Weights of a small GPT-style language model, trained from scratch on English Wikipedia: 15 layers, MLP 320 ReGLU.
Each number is 500 + 50 x the weight over its row's rms, rounded and kept within 0 to 999. Layers, rows and columns count from 0. Numbers have three digits each. The size before them is the row's rms in percent of the matrix's.

# layer 9 MLP down (transposed), 320x128, rms 0.388, rows 81-97, columns 0-127
093:544472393534507400550468515445507548534542542518491557561518408537533555550469537532446565504515423549509428449456536549565438572529570458613486431470502506495584517501536475513522485498481510443419467633399491446582519499518473499513490454463439468523473411462496502549406456592452546536520471458475500420554474474455425499575508493456436527510501533431491442449559469584538540497372
107:541569484440549538440484575398548531464478570499400485415508538486506483497519566516536485458510455513539590501460457582469452535508416496601527481551590468492504491524465516578555512510538524484577508481412530454490613496534562454467459516514492455488559446470605536519481480549519409456587549510575420598513420586572430479601496558527501524457462519475484466542544529394513526588510
103:566428528522490460609496477527546435382424558458507590478531489574578511460481483574472530443520506558518424563514549533568509508454484437523525520474562541548523564488514488480439486523481432415472583516556575437573451563590435472476417533504458488522462539533450498488552493542564433520385480461459530505617486465525530510557512468575433486547583492522568495556595444520530440429554
098:575498464521444444462545623435477602479567472540500577426504434546476528501421520468405504516484518536482468517601507482509510440587518492523526525376561632443463449548477460453481518456470450443599524427511469559491489508612564455455501582412489590546485544452533462517396504505596461511518497564527469497435457547462484493533560532489452493456503503547474486492543558565445487546449
112:529467467483504410538558497480469477465507527561434495521461573466444514496538434517570504553526486626503507524573659571544506478506478525504545494461490504498481445490569477506516562485441550602501548531386519473493530492486480557459504501489452446517487382527473500520525555606523526460526546436592491453495626474440499560473595433439467472566492480541479362472469511611501603472513
092:459461621519550493492519481509509461470395470503574564539468451504462434498482530480534452470508597515433504549553591588437510493517468420524418490482407353469507501465529579523569548543511492542526538580430534469526608528542484524482511554505542518516466550465473446492508492536449470510527429446543551473474495585464449490474574521468537517465510469634367514459475507536428535507365
100:410485472491527495562511418548544465418505496483488433604497500501555558514563513470523552474497481614488474423565502455517545442507548593527524513492540554641388444510434465601520531465493480506562491474571590534585480497494537494564497490561486494545448493476553546455469561496451534544559470552332432502414577508536479534488522373419444516506498508512495491458526533519480480539564
089:542510504438488556437486535542510592542551469459560603471534482509527433529439490501471482504533570449473547508518421502584599566451532553559479409594487596475531583437409475545505441530513514488473502424462439619506409533420457559488538515527572448573488513546476553391548517431506507523524448554428520520511466465461531474468580542563546507435556396478475511543537553420512472530528
102:567527502500489509551597490450453509471521467486591383540526387590468493448504527454410514513429523490537574465503506491522438397442486553421406468601529464518496491502487537484576455491483499505536502455504351494351532596435538437530479516524450451517488527528531484490545497529489431417483513435530529500568498448555564467481475535456569512529432465475472521439446445404436487550555
103:510448520629476461428478483544447512474427544497420519484592488542533488475613471506564463517529447445410448485462491479516483486536457467583534542538465506618573507586367417515461529520508465528516488482540508406620430505494452520468486443495588544424515454495494464483508597505487429507463493500544539512489513449469541465583668483508528433484509475475516466501498550479515441411573
110:482569530561559411435529390494475481445498458534507521574476429506585487510506489402515447512461436488512535414480465542508376364435516494544496590517452600518549500444598520549509463490549535465531588553554502518469491544584482528469514528484481505519519488464527517356500421499467444473431440514485508462458561461488535514453427610495472450622489562490493489453534522575513472545545
103:479546506490475525409562523518561434580544560521543507475455452494553469406445514514513502485501456515457446504556527427445496539456582438563520570409559530493463458496577460485406511630406455506470611569474401388554535507515568475537514546562503538543513481455536480457473510522584603356433519491528513505540456469488498464420485472478560528532531430526531570495464464520423469516463
090:552557415454525453557464519579430496441497549508526444477460575546488451529448421534505458475492633561523463526508554541578504594527425619527466523519528543512434508553561522475477547581441438509542397477475518456549516546477516527579521421477515483541463414508557519483528520501563414547614408455543451481518503581518451566432531498520434477380514494483580507552463555495491557462523
103:486536432454519556551530439514476576430602450441564507476528418474504552521477464491509465421432486553464476429442496472507559481473524532516500480630529514512588466562498538505527481516495523562453475499441611504475499406494592485419466525513562440554502566454544470526487481442571482501483406530527435530488476458488420448358482559536520487488430433418509465414503588574608477499572
093:483475469524452477523606499473548442446409615573550553435469533478519587522474525528513490488544560512503484470530540451478510466487439431473580495473498549485499470511585485506570553544495459451561608607521492468494585423511627580504547536477483560551478506529512339491523456503472543478500500450605498501437554417515513566449517532488549447598554474468556517474447507555502437591439
103:485451442528487519532554650543504504524583444529477579480507493591439524413490421441544487451519461495496502494529591531473557518636506504454480509511588592516540528518564497499511521524491494427562621511478458563607526504519570418494424498474397542515577483529442501491447472613561439472545419518436473459536567443462474406475418468481510544503500534443539492496544514566523465478485
093:628545465505505528543489530487428419424457443544468524436562412585424534470531400401451504483519400529543430571546546520504465430474500529495489578508558558449418510573484441450419518586554497478513429517454486416468516469514486555565507500489527477380495469487522534489464488604530499482480460447464487510454471516536363525471512527513476466487455453487471589537537585532594458448527
# layer 9 MLP gate, 320x128, rms 0.406, rows 82-98, columns 0-127
107:530488538512521489526458555455472614550534492509514558505558464493477518604467456488460554530531536477492584504559488437549432500472513413459529501464476487512539418559511543485542551443447476423527473480553597501512459385579491516546647490424448535424399478498527498436562533394474608498565497503506595525451555470507482540455589566439567466634504497485531510548465489502571459506493
101:453523561450543526529558461491464506498578468444562504533466467481544525516528493453551631502465528505573490506478554473449457394563549539413522477466532467372499446576502555521599486467466510522482487454398475584551547510440539513492547554521446573498529488435477473530602401416470551410489509505524439623502435471467538592469473506538526567523463472421499491518427504521470458564389
100:460400506488539507523524466469517582567490490369437401550460506576429505465587524478438572567451503405473568533410488432494556496504480517631458514528552639527566481497510472546486611451432488486530561446561478545492478529542472462495522511446539505493425547510494511578498424482480521421432545437543503494529448583483472568366545522516534534570510488529451505501516440514468515472489
113:612421592454553518496593462467511468530520515586483504538432504523479511564569411531535542554526487537510456568501607542507451414461522479497571498539478558440455482489606508466529442446482463422501504468434558466514502428507425516689550458477470441521437582448537447492543492523515511459563550495496537461520525483457578551546505558395481452576529511526493438587502435546514529465472
098:494419458513540473414537485458605582482498468480614492513468524483565460556529526576518535455439476467491459513486519503503458474434480456455547457423530476526497544494364578507546503447530577446393503486471534518490556523495528424549571497515605569549466533512475563358563443457410500433493536506567537519596497566536542476512478549482529513538558524525458576536449501462353489504547
103:538425452584552486440480552488525520492477470378550574628407388515578517537526476461473502515528499508395567455486543566501471487524503408491554401546452473457472478491473481397477419480582440510503510552410465535458455500450488416526630544526482545557512472555492519513583526530505435556473508525478436580548431507578531532436442506549473527502526551405497469538525517475489456539451
103:543521512433496504443542596537478421535549520432481534442467490519473442538509502458523438475528466509492526525552479527529556434606542533561393495435485512574510452495461504443432527482535505497426506489496496508418405475446354501574403511433500452487473484508411416450503479475437517431448384547474524580518544526525482506580497449520469488467528455452522495572578524547591582622578
104:416567477550437527513483569414546492560595539491470469481519393499489536527563416395555559522526528560460542475453480420559428432486569512467420536583443469472447503476493551508530470489596412424454512477432445544525542504515471566492511628479426557523509496474521620565482548492533483452514516578501518464517566494467451566529394520494548554509530526575459592545540547491501440479481
104:513427497464464512526546440399633517559662494458527457558447479435583446510471593464501617487440490565516469464471525583496470472447537500411494449498572494495441455529565597470510534494516525483437461477499521571508539557495533489561579541537551483571477491542472485476568440454380540467509492482518470468521529558448480567501492515478514541538480560446367487587492447537459450546544
099:464544509465594525410570482430495549551496439474521411502401511473505478568530537502536567475504499525519578483368553571570467524410482454439477458490583431510547544459474596451565484590509522513506518564495509544498548455461500528501489606633513558483484412453501451449463442502427504417506411535510509477568547550527590524488472511468565490512587439413483491489515569460494586505500
101:499512521464476510459517565462425461523480414445533470446526456461409556456600578501493414474539581479458565465476493466451567486458478476537477460535480532542545515406546481541548535501443394540569496454571523533508530469519558448464598533452512481428547579579464432461540521417414497508475452506563513423468490597422528475478466460439505489496544433529515447532394547481433471636413
090:493541453439468471583541549497538497537558505610547570547455497545482529460495501480525523475489487541489563469494591515569507475521533461402478477454542511437456523472517483377549544544430539500560659493485501562469513462528420419522438502454505685499549562453458537593479517471584503503536482534433508481460591504557458462417496469506522461511456614444569484532526514526538525587481
102:456544442472631575521498503430450495422491479477375464489671488503415540550562495523527510526392588420427458542487527483511589498431467511521480501460512547434516510483406527556503538545500437459536509474526530492529338431545513514579504499469440430480588459454474493485436469489504474457434520558519444551496521568500458533469446511491565497463558457468534437573508499529516484458445
101:522485442502511485489579465445506471519579506519480425423514407465615530514499454559479506460490578440425442468471497394557513502478473508500579488461535424538432446462502433408505506459456533534491563484587519405463478451566422467519473569535414496549533482491512542551559416480509481506510510461512549472457530597519379487505629518459569355496575540503507538546516588465464492536542
108:527507554515522447523446485465480497581538541420439453524438551478560434557516615492395540566544505528449502458509519505571496464444549554583449571614432531499449446479364483405525547542446499448424531489525487490591510534407542558523507511502459462483508551513476478523513444445513525612504446619536393454538553548488553534424482455502446497456533504494427521527563480499423488440481
100:462517488434434584414581506474553496500536521486529458551446524475528468494506512536446485601462573519467519408444565443559557516458450541454478468523439516506471565499462508504544514571464493473429588465392452431552502404465454545412577543430491489531431507568582435491524501466580536589444499457585544582448528464553518590384497485560519473495566497503472555480552388449516490475502
088:389520460432566548501551579395498466505483485560538593616547426495455497502482528533416510480543540559477528554531556465498526496567502601534455585495506530404557521451582447598512534468543436523430510554470493626445525542492467493515465373555497546448515457468463462533569491509512584525513532482537509391492506593584581549465453541486520492482498487463532479502518393460483530503511
# layer 9 MLP up, 320x128, rms 0.395, rows 82-98, columns 0-127
105:562536420551534535391529493487573551484545511468485508470502535528520536590536564434428441474408515451658580549561468529434594512550431495453416527456512606577465536470420604532477511481444485541504481485586491511463584459499436494509460462498540491579511480455483505475375452533520501563439418444506551428484508499557478491478451550545523464459439568537603487504501509501462487499502
102:444593565521468489528579504505524533515446558474483542565584551498450437535441486496542584377564520452502546526462462458472532523481500579476461530520510536476462427529406545464494522580469602560432532558463477571423497487515444549455506400527418434436494487513481562510409578565495513417525480513458378422516454515466565541537441471552529433535543590535541524598485546481527479458536
096:448470434471420463407504542457469542526380439531452580520425440626553497482547558476471445447525546540536451432526546473454561479522569546460546574459514507444524492535423541432532465393493441528462499579485460502497568531622454539496504467489422600497478495449517549497484599430461469473526525485503509560411484540489433499485573490421444495448532561474492459537421435496461483475405
095:529469574472506554504479469561483502537477518549550507518517544594494503491500536538425395494563444362472537464474376449624496512454459510533408386497534459486431563474511543476511525531578489465402483536501444499520471510558543601578509467542484475566498608499508519503514535510619569498575579508506469414453518459541572431531485493453593469503529476469573497531425539558451465475520
090:460514482497532389507533568556465400515511492482529497504538497374435454468560500461463461476491481529365515552591502599502519443566503480454459510486402537516542518509568476439513462491482408533549577406467510535487534452477477543500483473531531566487454529463509572528509569492473387544436501579490510469592365466433500485447429462536462477442518395405482475436467414489460449478488
097:427467599565469439403459448431502459481542608516472658470540479482564490524482555495538453442516471532528447488511523434516480536569452465398482448523549523389446440449496472647505510516515480520461470431461582537574527556540492507547530539437456529485526409545442480485477493549444590520456572504486526483487542491494410577468422548549448530483451454472528478426512481436476569520458
092:548470480556499521580475534549478437620565478520460414417531502423483448494492525493452516474488482521518373505510633412443501481523426549574489521504482522540508573503575441471448508527585514513648625477522550565578481475456552558495568522432551522461488445500509493554494428464499463495540468569515505514595539426501591524413542474507438546514532491496501525473537463525433545512589
102:466524466428503485486479550474468529519575482502498495462441498540443506463553487468502450452502489489371452548526451489435522509556485534435607640466385559438553510478530458539556462546502431529434514403486596530519486388608526520493531438412573467442493486547495472502579545471470526483409523475481494428554505549543549587499461457514515496503499539497538358538461569487618474476515
107:515581477474457502524545493416544478501474567523414538539481480430564389499481538469531528591453468437452501428456456479468504518580559493471476449505390539482401524556505533432523511516526475523571443469441442461389441503476386533521491526556637488460484538516557471432488505458425469463582487430475518442517593510514414467530536439401568430494448554457544515512527524479504460470600
107:474576481527438493499492498512420517490536492403514480385409400552384485474483455432563553467472482460548611497525475486435474505418396530510447538554520511526442487512541504509567580513458481477497470527536449489391459518535528423433496477479373476461453506527570650582493410466495488520489531466470514477493515569504508471608555439544545531524523502470525546493562449504419587489471
109:543495497468403445491536560524580447529522493593469529499459448509459440446517464487484513604598565475430496472528474388465506484568624531574534547455520500486397467448476535592445527559518531465562476491453505547490481431541630484472505575515600562542422512505584457491472402472507548472501486490522572457517556541550493492505451552446509569613450545483584475538543454535493525564497
093:507427552533446483429420522487527496467469410395508419477489492543500510445455600480528491497490508504559567468539449455548430518416470476399442535425555500479491506521501596507429505455500506479575507471448569560611435512509475516485420461576515581548539480593464512463516541518604493492466510484458463557567436522350461568578539501495575512493482509460460420552553441490460562563452
105:516465532526436456512507451472531500481421533532454421581434460528508407503494517466550522422632497512498467520391497496438515445495518418499426481445551512457401418447416573504494549407520411472588423510404576441489468467515554514493470500568450487481594479513483509488522448534518499486359508445439425471517492578417467491502576516455508565568485499539489466514521493476393555535516
108:390566454493409488443520495539504475467364483492578504455535493545662540481446535486550568482470504521509496519539557439485474447422477517480532554515534488474501490555531526481515604458503486529590566572510372542543524430547585516440513505504425446486475436478521552483504508498523488442404493557432431541471517435468546486471576447488469620526444553546474499524482465484422497505374
105:382507441546522415505590379502491394563449579546499547541479482506466535518492388477488513512554534458515492546511533511549486579441588433524510524521468487574484444496475512546550581507547463506505474443530600502487468569554450489513510471447440542560502493491418609478438533450392527421534518496538484523517473489534407388534484465424450511502437593431552493405498427483474525546507
108:526469482506578519477451558623436514541607395499527490442530447472521522535554615449428478453462520472541524545610477524509462501498446486512498425495445458541403501504494449520419604530564483517502461547436456584589575463528441547529495582571519527541577499519496482484424468524523488468483446449474590498476517439476413454435462489397537537529480572552507544499612523457504415512504
092:454453509483476524544532592552470402515459507531406561543460527496498441606499513603536553550491469456457636467511477492412531479557490511542569491547553533478439448435561455472473492638397557528518555525536470459464490517484370505472450585476451461444460544465447514545549464488489485495599462457502489491445538513538382486559512549515481530471493511500405492473389576486566528497527